From a checkpoint of a small transformer trained on Wikipedia: 4303 steps.
Each number is 500 + 50 x the weight over its row's rms, rounded and kept within 0 to 999. Layers, rows and columns count from 0. Numbers have three digits each. The size before them is the row's rms in percent of the matrix's.

# layer 2 attention query, 256x192, rms 0.127, rows 0-63, columns 0-95
106:413527537534471577552445491587551549575428476478574481607572461460505490489407470546478500481470414435517481533509534511562478472466491608427462580493448483463553604508495511452607504524552562514581451491476512445626456546516528522490549400417445541401493518467542459642423477441473529565
086:538459488525522473463501519461450471474502490474482528405461502517559469500552458447579454533441573540504563465503407459391461491528496467618607377425533553455434442477444488525383497409512482511444502510556568466405502464511471513547465630563483503529484484542455546448561528481533429468
069:580398428537454596480448498561415554569449598444493479485508515573479478560553510449427441530526485551575516450529507539378534474542546463507645432473496489436465475490404479471485523537516536518462551560538588444463548547469463508537515506572505514470464433606472551497485479493448511538
081:501554532447495492515578502526533462511565471471595476550514582456503494493564550539463507497498498445478470414529554559500475540501450477427445559549483460526509608536571628452618474568464458458574526371494419448490474497425473446460651410437502509471547506549495538480516494571479541532
076:427496495489432555521506526468530528505500400466497427475508580504504549541565580529503559468496505456456440494549588608522527518462505597455444587547376482480514554583579557430522414451488477487542434475486468526563416499525558452459544553459500533479495506393575483567466559466461552515
101:483480382517502469482495588482525583496464491565551487511512397413558501541541452533531541452488467474530538525480520487477532529508494487520558492481536546398459494520452439491497467377504425462453445467512507553383502556379523451469464608454410492478521542551517506522444532521503479536
097:505485514485462514462424439529434507540488425511462582525482581546541436512491546414443512559410432468477464557623488565447514417453499463471484608444507473493493587489451557529506425582553572502445509497474587683463501562526645467441511549514458559479432474555487564471506410501487439523
093:589511494584453548447533538496439437474502494494422595478453540461575468449563428533474542427458572436432498422500440476445532467458495547465450573431576533482443530476470540418449465556573515419480506531519450513465543596567484398500491530537402499476444481563563523458607465548461535453
085:512482507588502488517517539467429474476532537607418606476480527479471478576502490535558493529497475503488423482496485563546552533542447555570526526532486519447531551525518551487491425505557471431633415487490528449544562531530460383431533487473405390458526501515433411548458485442487516522
086:519570449441534541547510529448597466555509388468507474529444497501583468467431469529547530446554578495433456467551498467478543438516396531388507502514449486517432485588454483439457512470431569476481395444511432407499515475612407513497419504467420471501467497431483519497437577490531535481
073:469464450488536527456457495494505505482480480549476551517469406517488419514470478466576495487484589497532528472444437428468456472485486521550595422402535549436456454471447389551335518492535523496429514603566594599483515474580460537534411580540520462524430458529484494420542473521540431477
076:420406505440489608429513510513578549529460579462527490507472517539424419512556459515426452481504488476478501431387534556517434458530514622526534463529461577397594550538565455523425467505495549462478506547503607579590465464544502456506503466451513498379465513434552465575572493548482525542
087:459572549494527489468501531422490412417445431564566470542507536486536503530487548603482555420439519523540388497630543491493493490519487498404470615559506448575494503544455497496543470526493412489515445417510382477592499510514569412489488494419497465486510480434560473584405552411525562509
098:456491471473541532484542462526522508440511563461569564484483456442478535548509538515385504579476455504434459407473503521476562423579628521510574574617551482518503500523544433462578489476538542436500519385563545484492529481496551495521440463581480441499432450524572506597466538477527542507
104:473500506492512529491595431463500519466432488561440527444540481535559542590557578537521456504549523569520539441506474614464473517438514462481381561453468432541516465506424497517514542526510368499597431583476512506426551485554527537521516588530521393508471504443494456484517547477431452484
088:540532550492539473506523568483419550521447451543556519476466533529523480565410512462605527572594534481521500464481527486507452455452512570544462525422521566487440436422540548403346521551464497491514540463452485511411537475578550593598548477453464596450489522574501477444454514510519498482
100:532544526453519482511498442476482439581552478458539432590492542473525520413482496507492504573558449507585455419567416450558439543556422484583552471466472494466492542483480539528529384497536507411537530436523454589441521558449574489482507531510516512516533449486526438506566472552577574507
096:467521490473436450541504598485556518546476515472595518525603509455496457456596485443487524509457513475406418553540483503501603476579544520498515545501510419488510444495414483512497570451536494421578536559502573525532493565513554480534545596530428509433580543462499541534472513518475475481
092:466486445495511536440517510480445539602501430545585456518462603435524497462538570448475455422460547506545551417564560480526438471490446421505537409558551462544470423488480450592499433460485516520524460438483450543515545504476487478439425492457477449454430502472529555503533510642424566420
100:487495480551509506464577519500492509466430542537501539511432579535521489448558535494589446486454531491511502471470559512516492467496458527540488475536583536506486514462466592549412526449583472557530446503518622501487513523408577525507436416390581500604451516463613484431450460534466512489
090:498494503551444497404526519514565515460488457515482502403463537587567465519487597500518422490489505512539568494572466516578586510569451529502574444527568426573574469457514459585379445507471517511581483526448419570486494487520528567475530520483477508530483596533594475529409501586498506523
095:545526496492450524444528483483504505550531507490557474508578481470479513515490494508559473441471500534486564434543483554534483580451508434445498532570577575578449446516579574494450549435450455600490529463466571476478509560482486488517503503470408484535518461488519429428447560516501425444
092:542481533544519529519415574531480539527524454625513564491564468594403426516453427514496488513408439465530588465460467552487558566515509468524521494441569437550420499410587492442542518475486545441616476545500492598558463558482434502544567403461490510572525536514471518543343529561495484441
094:510535561464519506555528527410531493549449489505560557519580503517532484582486470494470485548505553480465521525539586491520483559444507526456574470499498490515398522404613514540483501500503495407470437511436585444509516552504443537500424594467522396515499539499507567517580529530494452509
101:450530529454499436521448506499453550475556488433527520464638533497377556469463559637445435529529483484493511430477514480586522456470487565517456500538542455513449472515525549553502448519544444508537503442495616612456505447444509483419489459489464471500429599434495580459544510480391476540
104:526495582495586512480467569510558535493502531473478517489470546512487495530618514517505505458504507472531527460507519427567511485456451521582609544435457453514516591508604481510592519612485417447508464574489567515524504407502440580449466587435389540532514424532536483400580477510438533476
097:464563484490536506600461636448534418510450474516502517506452529496485519529446476489501482434365457572505534524528463436511509493415546491490509520460481492458493465508475522552568481512468423573525495431463535500399502491466437459605464600536461374481516432491425501579437510533514457501
098:505536525459561595505504495459555514464444505556530429470553431539508408464448502495458529363572521512453455558578522491567453519432366463459447460566506517567434517479525551495489541472548492528539533495491495555546559581400539507508560558463533529478486467463399519476579483532533454519
096:537586534528491452527456530538504487426497560508573535476541420432493539586620443475508493556603626536523492547576449521420492496560425502486519560531564470408515555509453542522525452417544481519505503525561478630479546428494501484509525591514420526391482462533505480567443527538442509485
095:614510564495518515361554551483547448512510504470544535555521484523379473555542582433450531437446449449448399489522564543549578437514467518582569495458403537517434467588469492510497497453479509541472584492430541512481490445541606452496466510597562622514492441536448616553603517496464522543
094:408524541519421510467481411508475483524506482535603468458515485594436432493556523530421438539558522544477490566465496576500447482458535483615498446455427547558499523618503470484464468494495447490503536469512430513524533564470574503580499492530470515516537562477516499551433567531468531462
094:548456446453515575469509605536505611515527525583572479473542475551573529478457496440521533518508448534590543463469506445497446528457595455475444504508432483433440551508436489512453493469516514587613589506470620442513496545505535431525467435532638438468527439545549418460479481484428593506
098:477523475438496519435528511489455445516547483480505432404566612463544465560523542513508466566554516490570505535461481489518517494535478541500597383482481524464481537456496531484534582488461453541479462444437513540394437463550543514428533599492531516472513490556482437536534543586420532399
099:478428512560481499497504451478548509570538507491494445413484602450588466482585429540522507483460507586533552485384457605513487551467428418580548524376502464473397475530462567504493524529520477525467544419580529560450464516445539502478590475484562560523465461488459482450627528471528486537
091:541443478528452531517510485506528476475472603544432491517417495484480557430500529496474503540519559488418513463514440466595439561507514577510527420548614573491452521516551511511401438619545505496433540493464474492541596639603466575525611480445448432452491502504569410535552564461603484596
101:397498513466547561497448473515487522514547506497540567494538541506604482510555434549510436462581491535453526482475536540546525521578615448437505516532505521486597496526413518454609475495532463545455528462479577421569406601515507568498483464546511466497477522561511510529506510536479491503
097:534390509514494507450531504476526431481425444532447546474477443472501450537496406539500527481497435504496548472370529537473595545438539531488601531436464442634479492486409577516480541458556423538455483473432517533503522557544483503422563570456520453517441527472469452555494539466491458528
090:597525449527504473538499371542488533621501469527476500466491444485533429473567472594446487576477512472531480484478490561504555453475434485447487552482489559508553444518559609478412498477551537480528384516464532574484591435489389516496582422514454490520503493538560436432533440563495438579
100:518557564526498535461557435482498550493540496515572509597543571516494492472490468495467410578452506559385561452492493526482461574537527577448504477605516452467515422500531552504500507491500642468523525498427522470537538482438537507538419512503539509421493562463492362585465561426518454461
100:487524404425519509586574475533434376530504524460514487474423589522422479584463468511535478474484459489532624528523427538431510501501457504457441434524542446566488410496539484459471402548508477532524512480560465472502456579508459518508543469442555419465555578463463426439483503447544479520
096:527440542507481415537595483560516447412482517598480512551514459540539485451483531508447563558610533506497520469532476496524420415512515592440491642454426549463509456436503505473564521529544499583587513538546455490475543436510394527519451428454558517501503418456441482547435468558499419507
100:453502468455449499448482549526509508580542391453593534537521519501477591456500424580408523569483500458485491487473441541476507503592608549507447411474522583509466489419409579463542475583477463530405476479558424525467513463491531511523508539414537543516569567459564474537491519547562473518
096:444555521470391479524489514538548472524522501530473551500538444503418368450448531447426499500459471465517552479438515491523555514577543442466547514504572537533511452502551468465574522487497507488485548508598496439518509479611551448462557530510504506568505499463501563522559499449474409465
095:461557478588505508420386492522583452522543469488380562497529599471518478530552532506535476459523398511467426549584495388456511596512519486539481552528594510500457480444413535589547432568521487432592537600524439506477507537490581538530436495528475477543553547578507481529506449502514514459
095:523441421506442511493518515453402520508532481535440474523563526542419507529496506482457560473470526582548478590503515535483483604488520526575545449448553447575506458551568475481545498453578434452470509466560422447524465477530519499558454327461445505512469497388570508541490424573443498539
096:545535408486542401470427511504511421480624457549557473491557501451411461547473456532519522437509463538462474527455493542394365523537492468518535485569460511393549459503520485589598388453437505508481476479489543518478498433564490458425525498493457598486540388444487515511497518500466526488
093:494495512482463514505476462405479498657520449470491380487576507506477558406537410454491525466581511523426482483567468521520595495413489405426494518504581512462543466539492540510558523512451499472512464499522400512492549451394550569490519473626506474461489525487418414558408489425476473446
091:573527477485543392501545499566542537502575479510464495467523475510449455484441564537569477445525444460477450525398531511565504457522517417530590545541567457542487514540445582496431443556568435458589463529412481467466529454397493450450459532515475493541575552625489503457543468471523427491
093:459381565506482487564508459535340512465443567371451413556507589396443505459479530599476468453471511423653534471499506457495445418453502508577460472478567486554489487497552504503570471481504511511453513397483472431507458506480466488516428515507561545567482501531497526528491545543587416437
102:471526486358462464492468589490622547462485487551439512477435470498508525504388573467484497595434512546568530566373498495430438542409587521478542523406473405494546501541476528414581488452435568417518479479497606481502523485440597451399426464510492509532439490553578556532478565536530516582
092:498430415471509547496475458561397473496498480433520483553493524492548566456427526506519538401424428472497490529487543402513549509485526450489501472501515481369387524516475528582545463570523505459517431554509560448537536488431538573483576477478458480545522496444563511498541566525428512558
092:512499571508553491436507445548557496450469539498467465490549480524516429635526531425404550446466494510358513456438588500483463508531491438638524518536547496512579466567450479472506534550582511513466413464445460509510476576433399558493453504517507523447405570544548503468439496512538581481
094:469540517477429457477467465423545514484450517503542527526538483507496497573556457377549547545517523477517487445535494411460390499570395506512434527480525465546595566556478474590544630546538579496546573485437523465435563527533450475430490521580515393440457528453512536580485457545452491475
101:522483632451455395461524562449486426456452548461455422539614463503548427490528606520488575512531504430490488527561579517556480445509553527402382534468494552422484421460532456483423526585526460533511546558530413543554467578496539459469513466622501462579484469486542449461446546397478594486
097:530453536483538569454569503470523527446504505540512450542560386498503429527537452380443492556501533470534497460497569553412477544430498461472368540470416427485485502567494410538490490503563549526499491526511533513444454562476378364507490584484541476626438522460556533522481473491452512503
098:479621562428540506535530538442515544547562492461504536474593529521508532552470570475472492435624560585524505486368526602563467585519553501472441512554478473488504563393593529495599544522375495536435403547407445467524462499521495452452493498493519481399504474468537497523459483554581525513
094:543591593508524425502506498542456549472548495520444435506481552472434462606523461481547509522557512504445491410490513455550403584493460468479536503509456448541487531506557515482397452529471527418455476478478505505576578524572497410413431508379479550493436589487457556573430522385414406432
093:499425485561509498412466614585440539614539501468440472448535604569498426532485470460481429551554494510470551432561520507472501420557498550510484542484509443467527461566435496526505592558526489395461533607460473491438566560476437539440496456601563486478444533493533453447461444566447522539
098:476493470485459493531420464598513500507572453505570619501510474521411427513624491625566452547493437539501497499489425581495511437441446478498515510448547584440525505572518529555460417479393518500493431524520486533548500494526598587477522524493498504504498444489464509484524409433559430433
093:422500422526517496503451365563572473475401597619531495462555479441442527562544406589519517518403477466513492481421547483583539451409486527475542428556518490519581499491481543545482428511514493482551508506505436392490520409473539452507523486467467498397480494524508540427475570537454573507
098:423515619514474596553562512505590431474529564532404512524492500604425473479532503478426407458577551526549508412498527532481445523557502542505423507492498449476526511509451487527480604501416500519551510539488576507481459509483457501416563479531483490595541483490487456467375486477508543535
095:506418453465436586536406533553513495544553545436449530582424518437519458449583552523455530594489469504479485531514536549603556453503431481414452518542472520470472518500487578524498442576448424534460499465428502529484606341466470474420556518479555535612568534487450569566575608474491456525
099:508564500596458516534521474507466502427459556513395495453467540486503471568501507479459469534504460475599470513431420575459524551561494563524431527442539521532481453460546495470563584535453588522547463497423590448413449582478549616483540500499483474544560456435461597553578442427411609464
091:556519585499403491498537523521467479603470514499508445491441495483457441499537550532484515432463495434503564539374520522534533494501600624526521536542535446450441487457535481539546557552609500426480447463489538525536444502438569473501428544491473502555441487498508405577520434425580528459
# layer 2 attention key, 256x192, rms 0.127, rows 0-63, columns 0-95
083:529501509503507549563472512560467541473482539500540499466521501578471489528493587509524496488573409528474570519440436512480461556461478470560557416439561548427454525502446478538438474454592435540409556661515578473475515527485483483402517491560471502501438526538588505501534523567460479421
095:504566518469444560438533504584534528486450582486486437504444564506503608398599415519456461523469507505535531509371535652500576493606531450519482525507564418527575486527564490580592558544513587382433554443448493579450490541469570489533567535558524464513562593514450534422496409429536545485
092:483670522438529510476525496473455456448473550540448413450456534483538464467499455481473526529448581553462521473562553537520461410436439462475410584590436435578501509475576526534459556530440520388553482471469443504432540458447544519583462438452552502547572466445477600495447535443532577552
081:444457493442480513519455526511471494524508551505471405515544481465497483536560429556587514504524426434449593486354531463523555529555493532552503490484477523534440430558438447505467527543519538473434605493469578510549526507473474534451504607578499639517464484515488445475490529479468524544
091:431472485585551456512571532572538529512491567441515580532478545583571506494543530500471497530552529497528488531508497550458536570472514533533609387517637492497471481505497539446497487532559507434474430517538453632511499511385489585470511481522554462559553553583484456470532442518517508424
098:451449517543502515508507491482582401565460487560459418498514564452490459495531549484496641531409491460459515575550453482442465473507545368418436391512512398541408425521516484476467435574487572508523495442527545534451502421557509456500483444518501543540539480508541494514566552525574429494
095:429574471409487421518440454509540534458516542493473339497469396477545504455557503514517501474557479462499467578389490524507463491517452530501534427522487464467442561464499468502523428421540531426468514469503497528426486455444480559473447398458500484503488570477565459426396579530408500572
099:485585492411462532450438419411557518510503430440563409460464539434583455541459457582553560526538540577528514611416587503516474517463506454492556537426467523472519552542531498432403474443504462584574467497486455500485470421463543558512561431419502572504448481504475437486461483475471515484
093:495519545511545496497435548443547429524362457436515580432594454511437517502469594517557463403517498437488611512493525519459562492566489517544487488422448486385544538541454563431601543471451521562463488593554483447532432479599390507458491511487455562415478381517576500572570505484482445493
104:505637544482548415532542464484460481521464512441516469456565517507495550460494541574499397479591451480572566499424524534509526551528518517566563412454565539469533538541445485476531528540543584528440541564512537540534482567407456590515538501579559543390490490558485479489552417470498463465
084:529493488570489461443442563445493514484530481484536517471489462567454496440620496535499479496590504491529566411609521517528502519524445449561533503504499545471554442549446491542518561449505499548519451463544505504604544469618465437455436462509470471625575483564441536482494484457476588529
096:520587537485522504502539514605527438430438525529517492485561478390526517418533385604510459520454555486507509441476531524485449378527459477414425589485424421535533525431540515466468593458449530444541498478499506564427447475455502455483496442476506536525556537429519546460570515488484529561
107:554572555470423575440493478450484565527485503520516483434436515544475456491536454472434487545413573555542478492500513611493450427506529462524535523552522518539553536486505512565543488452572494489495512436468506398489499527540560438498490409481538434501594558520402528417476463476582543592
088:526587481571534539514412566513464459529461513441572498486485471521540478507540443419503453450549481549490573593546523416508507566561409479398518549345512519493454589483523450499495492540451595502501534396453556438579461493532575541458467491429642512501548468504449599523492521511518474572
095:532442489551604410514513488490448470510523489483387600428619408493562484498476462459365489489565518451538463503422465491421474512497413518496482444523535478529440520392561480525463495426586556524508510529532462438420460473509559512446432415455458478424571507474564503484550508457487555528
085:388501566411488482482599497497479455491577482458496531550561460470516415533442469532484536504451522536581470515491523519432452491539464528511478468466487446536528564524566558558597550524454512465495458529563524579470514426426555492422469561498430432533484503475487578574499514512500438546
089:521485487462478533467522573422497489481486474505483501451423597393548528479469503529464505433485452589423444445484465451448489522515493563443546517428579448499509543441500536619587536509500504472460405427572442593553539541582480533490512525536554482555439512643582493422514568566451539513
095:469552533470527534507626460548521518522425468464493438382555491498456605506409484520586575551495469480526572510469526585533419465543503455462468518537503461592513463487499484551429445463488571566437511451534448469443501456511529471426489473593552648552462649471485523522483496564554502505
084:467522521491489473548465516461558463514559437532471491491438522433537544499442539553429450496497491512490482497444524520525431444488507435608463466535557500496490504527509486461500538554511518486554509518520562488438532453499479528506539484408645524521530401609479503452450484541555570512
097:476406505478445496520565537492553493580468463487443462457411455474483563527534475553420550555588512531472504544536399377589497599399467381472462457469459526536545473458512474555603512518452538433540562422493526597506487495519506530535555499517518510497477453565472530523547486503487548453
090:469592494580545481532454524493527568500476537465483481493414487528474485557494472481524482494460541448515540563478554516477547482533530565564473424459452474578412577562470448574504503484564444518472426492530559561495470445398474501450485505574519542542558450453438481538483518520482403493
090:485469535502549541457528557482450449519534495520544538507566481543450500517538594523523550590497475550556534574402510533487564524540536449578586478545490478510508546511501556458507463586580549528512457540511472446453465516476555535517558568544672427481421525475521471591506511500485462434
089:597510514538429393447531523582431439458516443475514435526446515503535581504551473461465518485507535504577543499482419531474500489509530563612552492502433540488517510568490504496450446509426514516531473473534575494463507444486470555462556537526459459509447539530552479424504506385525473566
088:515450423451491489509492483507486561422498480504537533524569460483613465510571542574460533503409401511508568540508436519495550542581555441558539489499416485531533473457595477543491409549531525568480489527463460663541601469552542447505472505564392434563548498442462476471561490432444481527
092:476468367548534491467461507499424495522486521432487552523534491443479546436549502494581519463489514486461551525544479531425489529604529474485495512514478520555458532542501564464592559499521480549410564493432528459425602488377523471505533480540535564398615443541567424473486493561509513442
098:480496437484476528538507495537603401380563434451495508557550409397415487470491536556473504446454551542485521599425520477477478480472453494441535553488504614508493473559502537412429498577561428517534564471493429475494530593510547493452575530474569478543569495461519539550490512506492433571
095:466450442594443422409547551581506480508500490450517484543482533546476448425449517458479566464519553433507564481432485528513556525395495495538490467445498495513488450586502514503512523521550435444456553389511460451504505461576498521458480475454518564503585478491488581462526600506541529504
097:500405592552536402471542504490483447449467416451566544481496486360390561544569506458495455562503559518492505490560499507426510511526629485525566495552499458429539436519505459557543415471571518461495505486445511562584505503570494506459468460477549539465425482533632491384535447552472491599
096:499485627460569479486420450508404481441502561615514449496466511489476505502481469390528604406460408399508551470402487499522576502509542549446547405550439454545541443485526527456500509552545498601425527540485486592545518449519491475461453540488559503458466534511522518411517479523460503459
094:379493432474423478492458435504505503556584546492526564482577412501468485475449536554476467521422467549392439539500496505416477513442462466501443520512476386482476572374555534526556567491435518490557448457489510463559469625487473573507446484531489515418501503460494454484311506562534515532
091:505490591446521535606457433473475453578367557401593537540589534492549522589420478526488557527372530474505590591511436443485607452567488561409512464550488531479491533479533511471548447407453550499503487433487526474513433550533501456478502417532504493472455439541486505493544455526440562467
091:436515434492511498550539539490431574558429428446544617468505445423557476507488526403451491523530553472580437465473564491425483526535612595580520467582524457477505508602463511529471464529495517480458548460399578550439496546579512566538552504418455562436502492465544507480553529497440542484
094:451517486522464467518460526443502493555520552488376499519445559448567513467456461493487528426394465504519539515505458504513567444498510508515461582450494461551595475393462582527460512406428540434560508406414459531465471474465449530588470507384512481492497492549520515438549519543475385487
095:438542516520474485561566510493399465498452497552510528534471428473498467485404463497517493471530531529495494535498492463613476516449583443468562628536461527433509582480469602452476351503585463331488450489472433429566597386478430471496529488467493495581556501539499494493400544545551488519
099:522478506517442498500502512514574506556531437551449546520532475585571424517495499561482482587542466587547401516602547395439471539540520480521532502407484364398495506503547495527441556483466541506400428537479457503389540518482444568481489525576503473469523398476495552467515483455483455521
095:563440496436489420449479475489413581540430560455487414462528530510451540429493462506540548552519441494496457599601522450492499495525513481601479511667506444452493455449518410540476500520414500416531523513502458510511436522506449442504535430525561543516441463470525607544520464511556465483
094:400535576502565557486493508497611491535500619499503544426525509509501488501530588391507500389553451528461492512428573440540423522534477540586431449527530519457587474564587533465507456544535485454442484460529499582473452335511468491553467414560548464439509525599500477523495520457479577595
089:436644474544485425463521543492449565451471459430512440506486461491482460567552407451557474440500527517519493419593542454554538528489480494456486445539487431404472585556492552432456465435492523463549467555529490470568422518483431456544542419534567509480534420469515432396601550463496392556
093:509551507411524567502482520567457548541445486510503465436527473485487577589545430498427614515536520449507565557440382444390528469507510446528528414429438450552518346494460482424545463515509527533470445529525540405468411565509561495465454497553483484474447393563445516433493563549547499470
096:458469484519576480488521531483517438548459430508597526464540637602480438459442638539520605471580507514487558437513514447468500516541553534448622504498568566435544593494428496477501622475415379477523559469466574541506597438469483463456463484575505525448526447497465528509567532430428429456
089:469511563435433453421548490501495522512556562485464385535534439519418486597491459563411518512377430472607426461580537573560520541467455437428571470494549445576426507473493522545442570495485482466372493510411471505484450435465561620459554556555392500463505582493476530531494481533500553493
095:491501565628402536469532553424463458494585510509548448475549517491539449518514495492479624505485478528635524451438494533462446529502391487422472580450523441485569515494560440427546556503441545517476520473459522426512477509431453452497535557595480485550513473499598462478466579493516494497
090:568519495591474535534452492618535453485520421537503441460501432445521376446579627461450501505532545544554513462502460477669513448466513522451508507450569469528460542435517482463399446457452552474471407535494490517501605473464454434508543476485487452521458474488477483483543381540546518593
091:526505431473525475449446592368578549457558472470494414468400525481557519475431545391440558464455481441522510566506545559587634570475446508491460468509468453508473452467622445454495542470500474542545543415483485470538413571536451559381485560470516498568417482404436499543457511557531514476
097:515503558519566459530498530463602405456499556448584456406405461566473511597418541501513498517543431470535519459516496523525477451402501478476501536530424517514536507431552611510465417526451446604532519469509526550529429527508465490573457425547548473512512478538519431623565522499512501470
096:487479478479490608491504482516540476469526508549503443443479492606529557494444494530552518505465483530452441519483555514582462426441561493501485426451512468475539524526415535398530487527449371553423523460469475410537424439447386469519531469476432549450465511525545467458536511497466476523
091:450466510477520415508530509457437491556549543508603475514472503511520536568493522508504509431533531496543519477503460509551513486540517577485612488440507533545409442411536502406538447557487527579534535519407359542480485497535480568525491521474492584448544462503464445535552436529586421466
097:459501424435510619488399534459465359529523483494517542453584461500533519541524459493554467446490534563528463575495452480486548411518436478492500425383498522535511414528548476522540595372486523582461541531543537555524490532534555447518492467543561532474511514488443488447513505507484510461
086:470476473511603522399625482442551516444472465483519530482486488470418522515564623407528479540505515595423484558478485465509492473636461518474531599426500441539417632461512527536510461515519431530473502534501599374456570443508480368524545490505474556459520495462460509497492472453504461512
092:420449442525527526643461457559533531551526506455560518571404518407567408476562520535519535567487500518531487570573520536531457415415503427497465490491456520423559484506549478497528498501526485474450520435547484339426481514482452448604528552519524532565522531403420483468417536503561539501
095:560594500438448509473449499485528356620533519483450534372521513554355548525443568496598459545562488485488443569403502431533500521402518467569535547488523559488510428510485486511506511493489493543494541488556403575450525578476530463630449548529526405492476483406526514505591482478551578433
090:544536477477458587487525601555509479492458588429486514447430544486458496419506451490537477469549498465494446567517512504468485535473413597465497477367444455381420467467561450469477512472581516543590546528531576564428516572476473608569500456386486525535521555508533579439525416634454516477
093:520527503495540486537535528557464493514519500363494476535446541424505488459433510481485574348536483547501492473454452540539529537440498534449475551469447449413514402429464504471495494522491582503478446568516533503535473532557632528525480518519475470525473399492463528524512547409486558484
097:497497488451446438543476473491509443519503457522472429471570487496526523514450536505453561464503492615411453530537501408513586528443474524470537510494484500575603481523451511461413526492547464558428501510579430456523525500374422455497520444456570445511447631478507508675533475566493382472
098:504483437553505515526623545470490568457447418479534457537521556455573540506487536486395529569443547525472512450517555501479524501483452569549506476600561451480526458408409498560467472503531455637478531438480560564557430528499581500553536402523471494469522476513540494482468533531543557535
092:471404520488462401483417534412507441490553514454469543422466399548529456474458447540534461585522545502565471501620436526476543504525422470484503464410490482484481388522537457507533543593456490480520428464519551486553484439536499428541504565546485522395477495516478578541560619525512482477
094:494454547431524535506426534534501459527455485469499577517471451503478487535477570579499470491607552493436455448440546515408547592545447555482579526485358510509542405561444487499545541483590479531530432482514541541450426619434504406529458427542446523552468457480527536568511482558507520596
094:472660460415459525519541463423385514443538481495485523487540519457603628499435540527548499532526411399521536524466559524488520566492515437526516383519507520398451533538491514505471514467518502483419431558537506472483458561464480521509424507423457527536581497445478525557527558442532555492
093:446489426511539419461546437486526550542479521548505440481527487595539500443492480458485562548473492615513442488542537436417539507482531469503475431488497609473492477469491496532501323456474508568512553526565421621457547520457493545528520612531540517589513530486496451554508511449480478481
093:576411450471483432573452517475606480538553474453554529521403491478475406433480434461474566469510517499413540417377472514417492489508545502497462609522538435462500529515556521532471437446527515510421615507420458480479434546528460513459436509530560440489507402453578469465595428469509430550
094:469438406480475399510506511525451495510520489432586419492452466527541560415519523403437453510496459435502495560553408495501539470436451498481575449562473513554450468427458475450481495459508482475368464495505512405554354540468632421480494495506524555504499464522507558560608486457523551478
089:496605501489428498466491472517422549598506517526549457489543466530500467451423492570625478593505511460449443494515469424513471513545483472446513534495491500562415511554376445465506456451537528412443454587633487512578483496468415499524488559517484588425438467541475501472487540517603480484
098:514575629467386513498596519525507509502431450532516521478539525504512524543564396467479452492532454632399527519488469576518485400475562499514571516554425455559538536499525521398453538417424535545475467529455519416522432494601481548452544510536476456438436470436418505538471612560474514478
089:462469476498494542444517630463545492496492428446584526499487428618531553390552503502487585485472464497559473526542531469548485486553524463430526563472488535641561511477615520530449482466409501529508444407506484526529478548545530474546462552435510448483546451549509561554483505497483555506
# layer 2 attention value, 256x192, rms 0.126, rows 0-8, columns 0-95
092:424439579551564487462510450476561523546521443451515480465413465395461522616449511488487547523446478527546523421577445474495545511501502485486486425413517587541418522503485516518514521478474557565580572569673499455543521475497486515529556472546502496579454456522575505412584521604480527489
085:527480403452593488541395465473587531527462435451570572496483543423514500475413439507427519485458470520506574481524556602522480557467489532471456538481582451442468585491535501496479459485557492553514471471554519526547460394482484543629365478444525456508420432513438465473495462462588501617
098:501536488641418425575464571540611548438466503474517564491453565466478424494440551500525430550618478535497514562478564481511481530562498485465584510467487495487503536469498497552512484490418545502404545537525543585560589553490533509388449614499544497529452408438472481514403535562505501495
090:572496574484455577446484566405538470484448532436495443543475539500514557494539584529516461399493555567467592568490504430396487440454573442478480489500464494509427609578517482467503516464483564475437433493480486427493587540457428439510466478528412522553439519563472530583547562585551570535
098:564471556501456569496357488497472512578520521497441553470539481501418461483482523607468486566469460460583482425494566540492485471553555488432436508550518510513485519511491441470430517469423445515526487475404545486437512541409511422544532474578539472531467443583474551508457439478498453406
106:526411491475497500465461542453485541456489563473488565578488518468541350474556447495431557622461520577507494456605491426529509490440459445555496446533441521487482479501508487487431454483426545486580476416528459522471545563486451443437507439461493416581566475397529466494506556433519471495
089:517443465510520490456467526447490477532479534553567470504524520525527459476528556475462507526522423493496528429506556488417490525473527563478454566516490467451469539590523453447483537589521484585512440540572479406505443451478506426586397538549465492480396525527552498459511541459649471447
087:445535450540579538557538401450559413501509405500461434478519570504471436589465337439479485548553507482473461552563511522453471413478495442551490547416536462552476577559515482547516507496491537436442504535473505409431514536485575580523472452535576556554518433488465608517546526492415457504
092:424514493542522509447566510604560554589444524506518556602502456474477476427532517475565482450437558480473528525471522432545489505483564533520478544470459573502440520368492545560498450496490454530474482624584467478402497555517459597509470496436424464483572415525505463559579407461558488545
# layer 2 attention output (transposed), 256x192, rms 0.0992, rows 0-7, columns 0-95
099:490455633491417451515566509582493526459522484626538581477469626506497439561554394465616317472557508493491477447467532481525477534537500502605518501528447514510468508476572425528582550546442487447522521496558556513476406500596539543543488512496411484548529481493491555435464511471477540542
085:545552522520483532531479587461506527468491540484542594492419560446567527509514468512506457504518458581509484443489463550600467444533503517438442523476599427562555544515558411496593520554524582348435429484411492489578460419512370536483429563573439412521532434508491446447485495471553501548
096:601454562524595514509546501585455505467540456514537442404504496465558543478516535553460437464584500571503471460471499509491485497492549592533483478508450496512498421593478567479483544546488419432539541500588503482469493408519483498514525485474426548484555435452492514455398458525475616596
093:576427524432533471454484501477448431528494523464622523527538572495457509452472404559472518483490530502430607443568469492440481589511551556512476524557586529467472523556489572462496576464438371525580498529478536545498570434504546561464468532601501416496453562482491504468549505498485502490
094:571523442580551519507575530497468451492460531448550542460527450442484527502470538552554503550437499605501512615493450419466534496605429505397397504461511443486461561528483467431488511501678530467456526608445537613553508568575497556495511448487543618490512467537495417597504466526417563430
110:507417421545443541569516556492524476470581492480496487533490458566561516469500450485539573559481504501355510497512435560447505556457488452579496509574590402538576498529425523491498479489670636506447565410592509512540555564502517537440572503463552506535478505452462423596435526409500505492
093:477462532460422478462511464468464470465415566461535499441510501446512556550475482453487498527532341542432561449489561494535477507521482515380470530529585506516430525513464567448461625510534495485523372474561522499633540550524460439537401440466488344418437613494536532491483495570463520451
083:500496567467568497419474511576464541436538425410571425417462472467480539492392634491484441469542512471594512540510481546573541524500468455518483551502477489511527507644523525460535603449467487466491475459580506503440506520496576429444434485478452448490490440454468509471538482537522435551